Weights of a small transformer language model: 20 layers, no biases in attention or MLP.
Each number is 128 + 32 x the weight over its row's rms, rounded and kept within 0 to 255. Layers, rows and columns count from 0. Numbers have three digits each. The size before them is the row's rms in percent of the matrix's.

# down: layer 7 MLP down (transposed), 768x192, rms 0.125, rows 204-250, columns 128-191
# up: layer 7 MLP up, 768x192, rms 0.168, rows 205-250, columns 128-191
down204 097:139082107132141115166164121142106186075101137154171139202114119119176113099141090144152173189178099126110137131177105169146082150139112145105083138191170178131096119076134079137080096190126221
up205 100:148152118105106133105125123126121117157110154105124108228112184176119157129161135087132202110151132134100100128162130103083112078119126058107133097105106142056115129176145169120130153141100132
down205 102:133104135063146107059163109138154108044167141127109129127100157125093154071127172161063154171162173106090136129110102119139108143128146099164200111123108143127117091123113108114101147138169095
up206 104:164125124083153148165136131088096162172144167101130155108107103077136161193068103076101123145163145185147154063160111083174088099079086192138070097118097091160119075108207108086206068145074135
down206 094:098152096154091137117113099124112120106078133110142116124098137147124165109152096053167142091125140095143138111123083109131153153092166126153087147160175069159131083113090082122187151137107125
up207 105:143106104126108128125149071164136107160114131129201155101112159158104124156100184074122151148178161119133047097136153142128151123128091129091111125175131126074072158136115206140108154131129121
down207 096:131056171092105098158192129144097165119128096117192182202127093183074144104136152147167134132057152113114147153144142146111104141133145131163081137121150105184096170143108116115149112155158087
up208 097:172095156119128154171193150102161167176142122161122160068154127091097145100103123075140092145180141075153192107143140134124100140077124098115115142101162095079177080155136088202101200132139060
down208 099:169142104131056136152118081111101048144094132151092215079155114138096124125129120122100073140150112050141148137134109130137144198139160130180157079110139141129138130143156178136095109173168115
up209 094:101128145118123128147168121129156089072143160093218139114076108102066114156173055155086134120173146112195126195142131113119096129116173206128137148138099112125165139085153136095101077111088131
down209 091:069157131114130148131150122132082167118118136093113079144123154166119140131094160208140185180149111073118160085174128177143109136146121056116123123124149157140120192105145086077134129148167147
up210 099:085184122138127142152115149123113110150122136122046124142106103162078139107078180127153122141172131114106122162086170136111080104097102073108161061060097170095105123097081168125141178175168126
down210 106:126091208162162126188116131131139168107201121098100162161117136163131109147164106110141169148065117108095147086114136124117101100106105161163081123126155038152115167113112088110114088081141119
up211 116:162078124144143173090147137160111138084150104143104124135128094150117094136110105118081154141131182123106202116114134098113092144143143136161071127086117054114145073135178167117114138128124164
down211 116:148154146152114123125108126100087134097176152107100079083067115146141088095110132043096145124147111125121128161124206173171108091138125069138110154104130112084145110158087120150057155119135131
up212 103:088084176105093068137138141096174099118087176104065097133105070104125089152115144117139176179102125155104087086140153137120149180184175110167124110104127111124174137115166126138181119179125137
down212 082:111101137144104103178141148101125149121125141091155139176117096108131152112117111143124180110075134107127139093142085137096137143126073088147085109113122129176120094095119120162071116089145170
up213 078:144121151060111115126163140098147135098096125141095077171086123192150151123184153124136094174120097152125180142124134089123101140151102141141092144121122150109147199136141170152222101100101088
down213 085:125108103142175097073143206162179096155153134197127185107083188105075131120159153121100144162107173113104161168168106152110156086155101140144109135097137085118110118091037096125131149150108137
up214 101:188107150158100101127091133112105143113150131144060108167127104102163142116108104118142102173095142107121130140091173111165153129081101138095159153171107146100128149142202148147198156181109161
down214 090:106141130139113105129109171084180106130102161096107080106182156146096122143126122138155091081131141072101093118163093101069090163193112076127116154141151221134130144117117107118141114083164056
up215 110:154116146166106090125108122125091156157168130126094098186171114084128143120157135082151131057097048117195116113143146100089065122124151078101126054148144129102189138113095115140112120120141095
down215 089:086136176149089127115072105170116090158129103118122123193106092135121105200103067132110126117120104080090177172150143106175125128122095110120129116202151149149158148097163137103136093127083148
up216 103:161147118154114084169117106033138112170162135133142128130100147146156119108145118173074135166160169160123121109197154100117093124119100040175151117185167123122107108095130127103143113092114030
down216 114:157108157118155187093115055183180083085120130140100100156114141142166119090149112137115063162135143057108119154123115107092126155137184190162179086172185188112109154157115120129094098167164086
up217 100:107095196104115090102105095114146143170193120144155167109182139109115220104122171136121105095103116101116103144122117126102034153103062136085123112155175149161088204157075159154160114144118104
down217 103:103119099137164155118115140130091133122118094100142173148104109154099150162152089152135086092090131118139122116160133152174145117097164173132139123102129134108179091104206112163116137154123114
up218 107:176100030078087136126134102134168151150070038174121117038125096131138134148103092140080134144102138126134081137093111119161146129192134123120127131153133160126102110189112158122108145230096140
down218 099:176134054134157097100134131125152137121075092201137122096105121117157083138076093173117092150116138173104148137081091113122148110148129128165119076134127046129074070080154153090131175197112152
up219 123:181125111146097129159108098040095156177103181183102138137073143080140124136125068087145161207135084131148133094090117115147067169117107125125112112146114151148146097147167134138120149102148081
down219 136:139127145113155116131051098118120167166138140158115151154165104092104090118144087113208098151072105117113107119096135116144074147106141192132133128191111111056125101123091169122135087150167078
up220 106:191134070140066114129063133063158154192162155119127255102146119046167092118083149125072137126163149154130144122165147107161165134100079072092132088242125106127154129040129126112102132166179124
down220 094:073084139150164131138197117127152136131090148151135048117122090116105159082131127087163073132164164121142107108071152132179139086101086083120163150079085196155091174158090139073154133100135039
up221 103:072136108120132147108098105107079099142171181065170124124125142122177161122107137116106096114183065092122167113133122109218153145201122090107046150153069111196114113144143135092128148128132095
down221 084:119120184138135162151085163123150088178156081127107087142115120160142162125096061186130069126114100140123071141041149100167141069168123118091075128079159144095151128097154099120156147130108105
up222 103:168108130125173152134046172152136181103118110154090101130098129083156122093133173131114104178132114149143116097207085201160068127119187183160076118142074172180117136103107119152137077187173092
down222 109:117113134185148101114137078144177110153164078116089131141155132075209089104143158155126113148123123091079177114078152156170090108079098159138121127114135075111096143114157159150106158165098105
up223 093:120140108121153155152157110122130132140074134111182105134118154113172113151147113194068126114095174175140120172184117149176086081110173115087126096041073069097141078147138085127056102126141091
down223 093:134109095129130114128156117155117110141073131068115169185139154174103120184088113126131029180120119153138075207128069085067133135130086157144129179098160167146152131143131146140157126128134111
up224 092:135168139102106134096113174095116121171167110107155162025091122104133086133123102162160172143105136176117067046105072105132110184127100110121153120107148066151161110091114147115175087105142129
down224 099:119110163151112103134149104119116137077090077135076101146133074097091107096128118098109089121088170052113130130171135154105087062143086086191132150141135156111134134202093133162094172191061097
up225 088:154122160131112128154113147125103090095118134149138166124121135091108131097128122124141121132125079121094086109094167068094134124137101165087134149092142079117042180097193069149215143142078089
down225 088:207108069172096111074113185142171098134150163182132163169085118106111140151140131105137124082086164100090181129136075190128116137136069128110187119140133155071137088142084134116125108193135124
up226 110:118174129162128141074125136086150137077103170077137182118122175179148169140104131121099093127135093124073145103086147169164105107148095084173146136154124123097112172121134187065133156134244119
down226 114:106121113142138147118099114147127101120118150141140110161106159208091091136080120100135105087110131032073131153166128075198169145135140109106167135135149185135086146092088121107142148123128109
up227 102:119149086011135186117166102098183070130110126093119153124196140145048110138144118067100130133144128109142147086141124137115094132137178185081132162064129105130077135100111120169165106132133093
down227 098:084130098113126160118117108057101145104199136094111200105150091121113156150159124110112144133021232158186134114180065080083111110108086138127160102184079175091081148185124119112140191099131105
up228 095:121157127092119127112147130158103157104119161128124139144115091135104200060115180101102116084136108158133142107163030099111099206114205166136192101168138108089148121124131094120119123164131167
down228 090:118073132140105121064119187181163134104150083172132152140100102100118082137142121090102119063109146094081116189132086103162146111091078098184136126131150091157113090120163093159089121099155122
up229 101:121136112072146132124188146077153212137074125140091142101161168103074148067119115151071103104148098113148093130092150140109161090126138121144077101078134139097114129105150138152148101218128090
down229 109:188139092139171097118131109112127170052187144181099126146095155144137112174126123130135093149114092118073058124096153143142057107143137161113190103126202118208177134114092132219108103126131164
up230 100:196182129138166207162137144141173157175105101115173190119113135076139155119109127117168094113138091113136090137139126098153074182123127120138087105069112136095134111098222124104165127131118163
down230 118:152125137160109141122127080178126111108095137193112083200127137174180131132139113121136137124124156104121146153026134120147161072146164175146128138145136110048100147126093117139119141166178120
up231 097:142143114123144126169090094128049151136087092080125095141076168080124157151145068129165094124075113130171094130124071166168091115161133114127155069105214137089180142158099122120197080141153103
down231 094:081135128115163138102111117137143098100119068116151155097199130164091115102084160136104071156122191100105074135139087107124159088134105105148122141202092020159135110146056174113152114096116094
up232 102:118107111199133123101159161126133162109124132119134169150098139149162181135111116103104103145152091162112150107121158165150112157177083168148136157147119124102114120095194202141097089049102135
down232 090:124124170185121119089077095113193104118160144134101128074088127121148102100153139045160111122120151137144084134138115089077148204155153130133173117124173160117171189097185112107127155141097093
up233 093:153075095170079237130148167087131143102112154142145184118141136076142068171146165104174160181116149127142138072130105112147102137092102121129163050146131107111098099190120085139117104154142083
down233 096:166101098128124168122169168109134160107133118094100102113132090143147137168123087158157106220112142098096087143154131148129179127186161120136132116080156149076089127145152104169078116121167128
up234 091:138124170117137085127128147114148118148202107132130124147147091117142100106097120120181117117119145119097088200142126111121078140104169071149135141141112114159168120140090181157133175140086109
down234 095:123119107151169128155170081119109078126066067131124143124119080128104170105112138144122129118122216090155142185121116140134099089140050141133109134170162210173107137143123132151150109095086112
up235 101:094147132126148180155129125090154067137143130059149114110106116134171140157109155161177092209066149089092159114140097069155102127180123156164157082128179145094137131160176162125178162090135131
down235 099:067113104145142101145188119105144186165061078136197166157108107168121118147146100177124118113142129200156074209119129076139066139146128138109114151137131135148143162175093063146132088126186142
up236 109:129188131084095166134163211112121126081148174132117082086138161081200097139098139089113108111060120098103118110092121042167142134110106117146135100138121129130136125114181101102118113138134114
down236 100:131130133138148148095106087129120172102095112139121112139063106123128134215123136146118120141174094082153131239178104081115077123118144093116134135124166152177100123139152161066150103129156153
up237 100:113117118080089116106118090128119153223155107099138109090150198126127145117182131128073114134170123162139156161127144115097132068157117138169159106090097094162061135086129173190170097170119169
down237 093:115111186164086154118117080114185110131113131161075143152116096124140106115105113154065124110088142159133098100053178131118109103117094145103104104155145233155238147123159144162131144109166087
up238 096:116123174097118137052147099094111141126068180146159099199110076151185070109148135131105147157124161124111114091105156126107127108144151108139085150171129153178090099104121142109090201108096099
down238 090:165142085151183125128094165120143126118143120097093158154164111177089095114089153066167086094137210141140123138116099150065113149104157108144137069122117157077138165147172146137183074114128106
up239 101:130176079100167101128089184097181137112123145156120147162078108083154111164141183109130140147215157186126161155114112036060148124141125171092106147176098108182162121146140060066097056146125129
down239 088:088128175152115138117098124139123120097160114139113140080138146137113080200095106137186137167123138179142122131145209093106125112136135108176106081123134187202103115169151104150142144120149129
up240 101:141074125134108059070102171171158160129138191143168109117150075125162121117116034134095128178078136225145161056181152136141106109108163141130183153147132143100144101143182135150154149150141134
down240 103:082136122092072133124132117153088103108104107141144135199142118105152084152129131082099110115140177095151130106093120153170130138104122068095127171164125197057117100057111053090146084088087138
up241 112:118117092095197187119103126100092128124124092086100132192125089120102117084142136106133114112147084165121106162108133134106082142100141144172150131131139035167161204087123133190140075137137140
down241 106:122130133080103177143162150173114071166126170140144110143129072129178058134117114122119133127061086105153100162149132159154177147121153095151112104110119203115172146114142109143133131083136145
up242 100:132153140126128184079146096094123127150174113136099149139154134094173155161128105107129152065137109182109095134116123097149121093102077112128101069085123143110127062062165198182141148147120147
down242 103:115128150109142130069133087094116186104106189141104183133088166169147102087120075124144124168140151110143111156182084111136103118059105103139090173130162120136149152101060144088138085099140123
up243 100:144186107123157137111138169113083141123135124071175149094115203141145102174138103119146083190138094182129215092100154135071047125102144110126102126096117113172143101167134140072110162194135160
down243 106:101135165114120133152105119145152093137104120145106096112162131126105137081156075126115134085185096190161160141141139147173104120178147153117157150139135129071070119189051078163189123178137195
up244 107:076173187093122100096157091100143090127107084109155129075144100134139142177130097125128102164139095065136125123154145170132050122081096119169136107116123147036160114103126093150127131139106086
down244 099:148106154125098103154108133143198189170198106168168137222085126092089124071198097146109170156083110140066157149129146166156125022140077146097101120069076171162149153077126117126120168131145164
up245 088:112100132129166113147139129151082161152070109137114177076160086067143180149132163167104102127113128114109167091098095121145031191132088141131078123117152132122140110102152089176171144125147122
down245 095:157130107131082102068155183093155125093102115126162115158069116113125071130084119105133119142161170115142158152041109160122088122106236177147144110115148109159105129053060192098145161114142109
up246 101:110130161133112108027099117116130120158081219136099104092103099118128142122188103112168139128145158102169119134116091080151094139148126161189120135142064145164109105176188081080148150154145175
down246 101:147202079109097082157165082129161134094169141151106134168055111153147167132116147127144144089092112166179110191119166129132083156112159103150105147116145106175160163083108103059121158149175141
up247 101:106138088176110146121141218078153101163113127155140071101139121177149145108077116148093138171160141168139163075124150115148123119156101170107153147109135116138081146182192103181092115058114128
down247 102:117126086176101107133107125141204147101155089026150187166131113184103222152147144121194158119116159101116064151070084111123165114195098127105114127110122111071105142076059085116181209142159166
up248 100:101101114162173110133149106105135163129124141175139144207084145137103090178151069121184093095127121134150093133152113140136018173095104148099145097127134126105150180115134118158189153142107134
down248 095:052083145111134154141144119159155117090172167161122094130153047144138096127117112109093063123131125077133101151095152096135154127107075105114135063130142150132123114089118089127168055124097125
up249 085:141139132185146093181136137108106150063168108079178121132102083113111109120105104138108106160147149095131110125187092127088138157085135111172103139124109178105109140162116146127100139116084077
down249 073:170123158090052168130208111137144087155105173146118115162155187128138199155122166105151137103108078121107153171090114147174133098135118187177102142134111028169111196124114129116122124073147174
up250 093:109114145144110106097140134095073184185115106224138123128148115078150171141080163115125122096139085127181149115114163148149126139139121145139133123167143140162142129123085160125107143116175108
down250 092:161118093156143126128083113089086084139101103170125145141117097113101145124084134050126100099122121133108149180168126087123172117139115135168141092104106131130134102125104168132110057137133110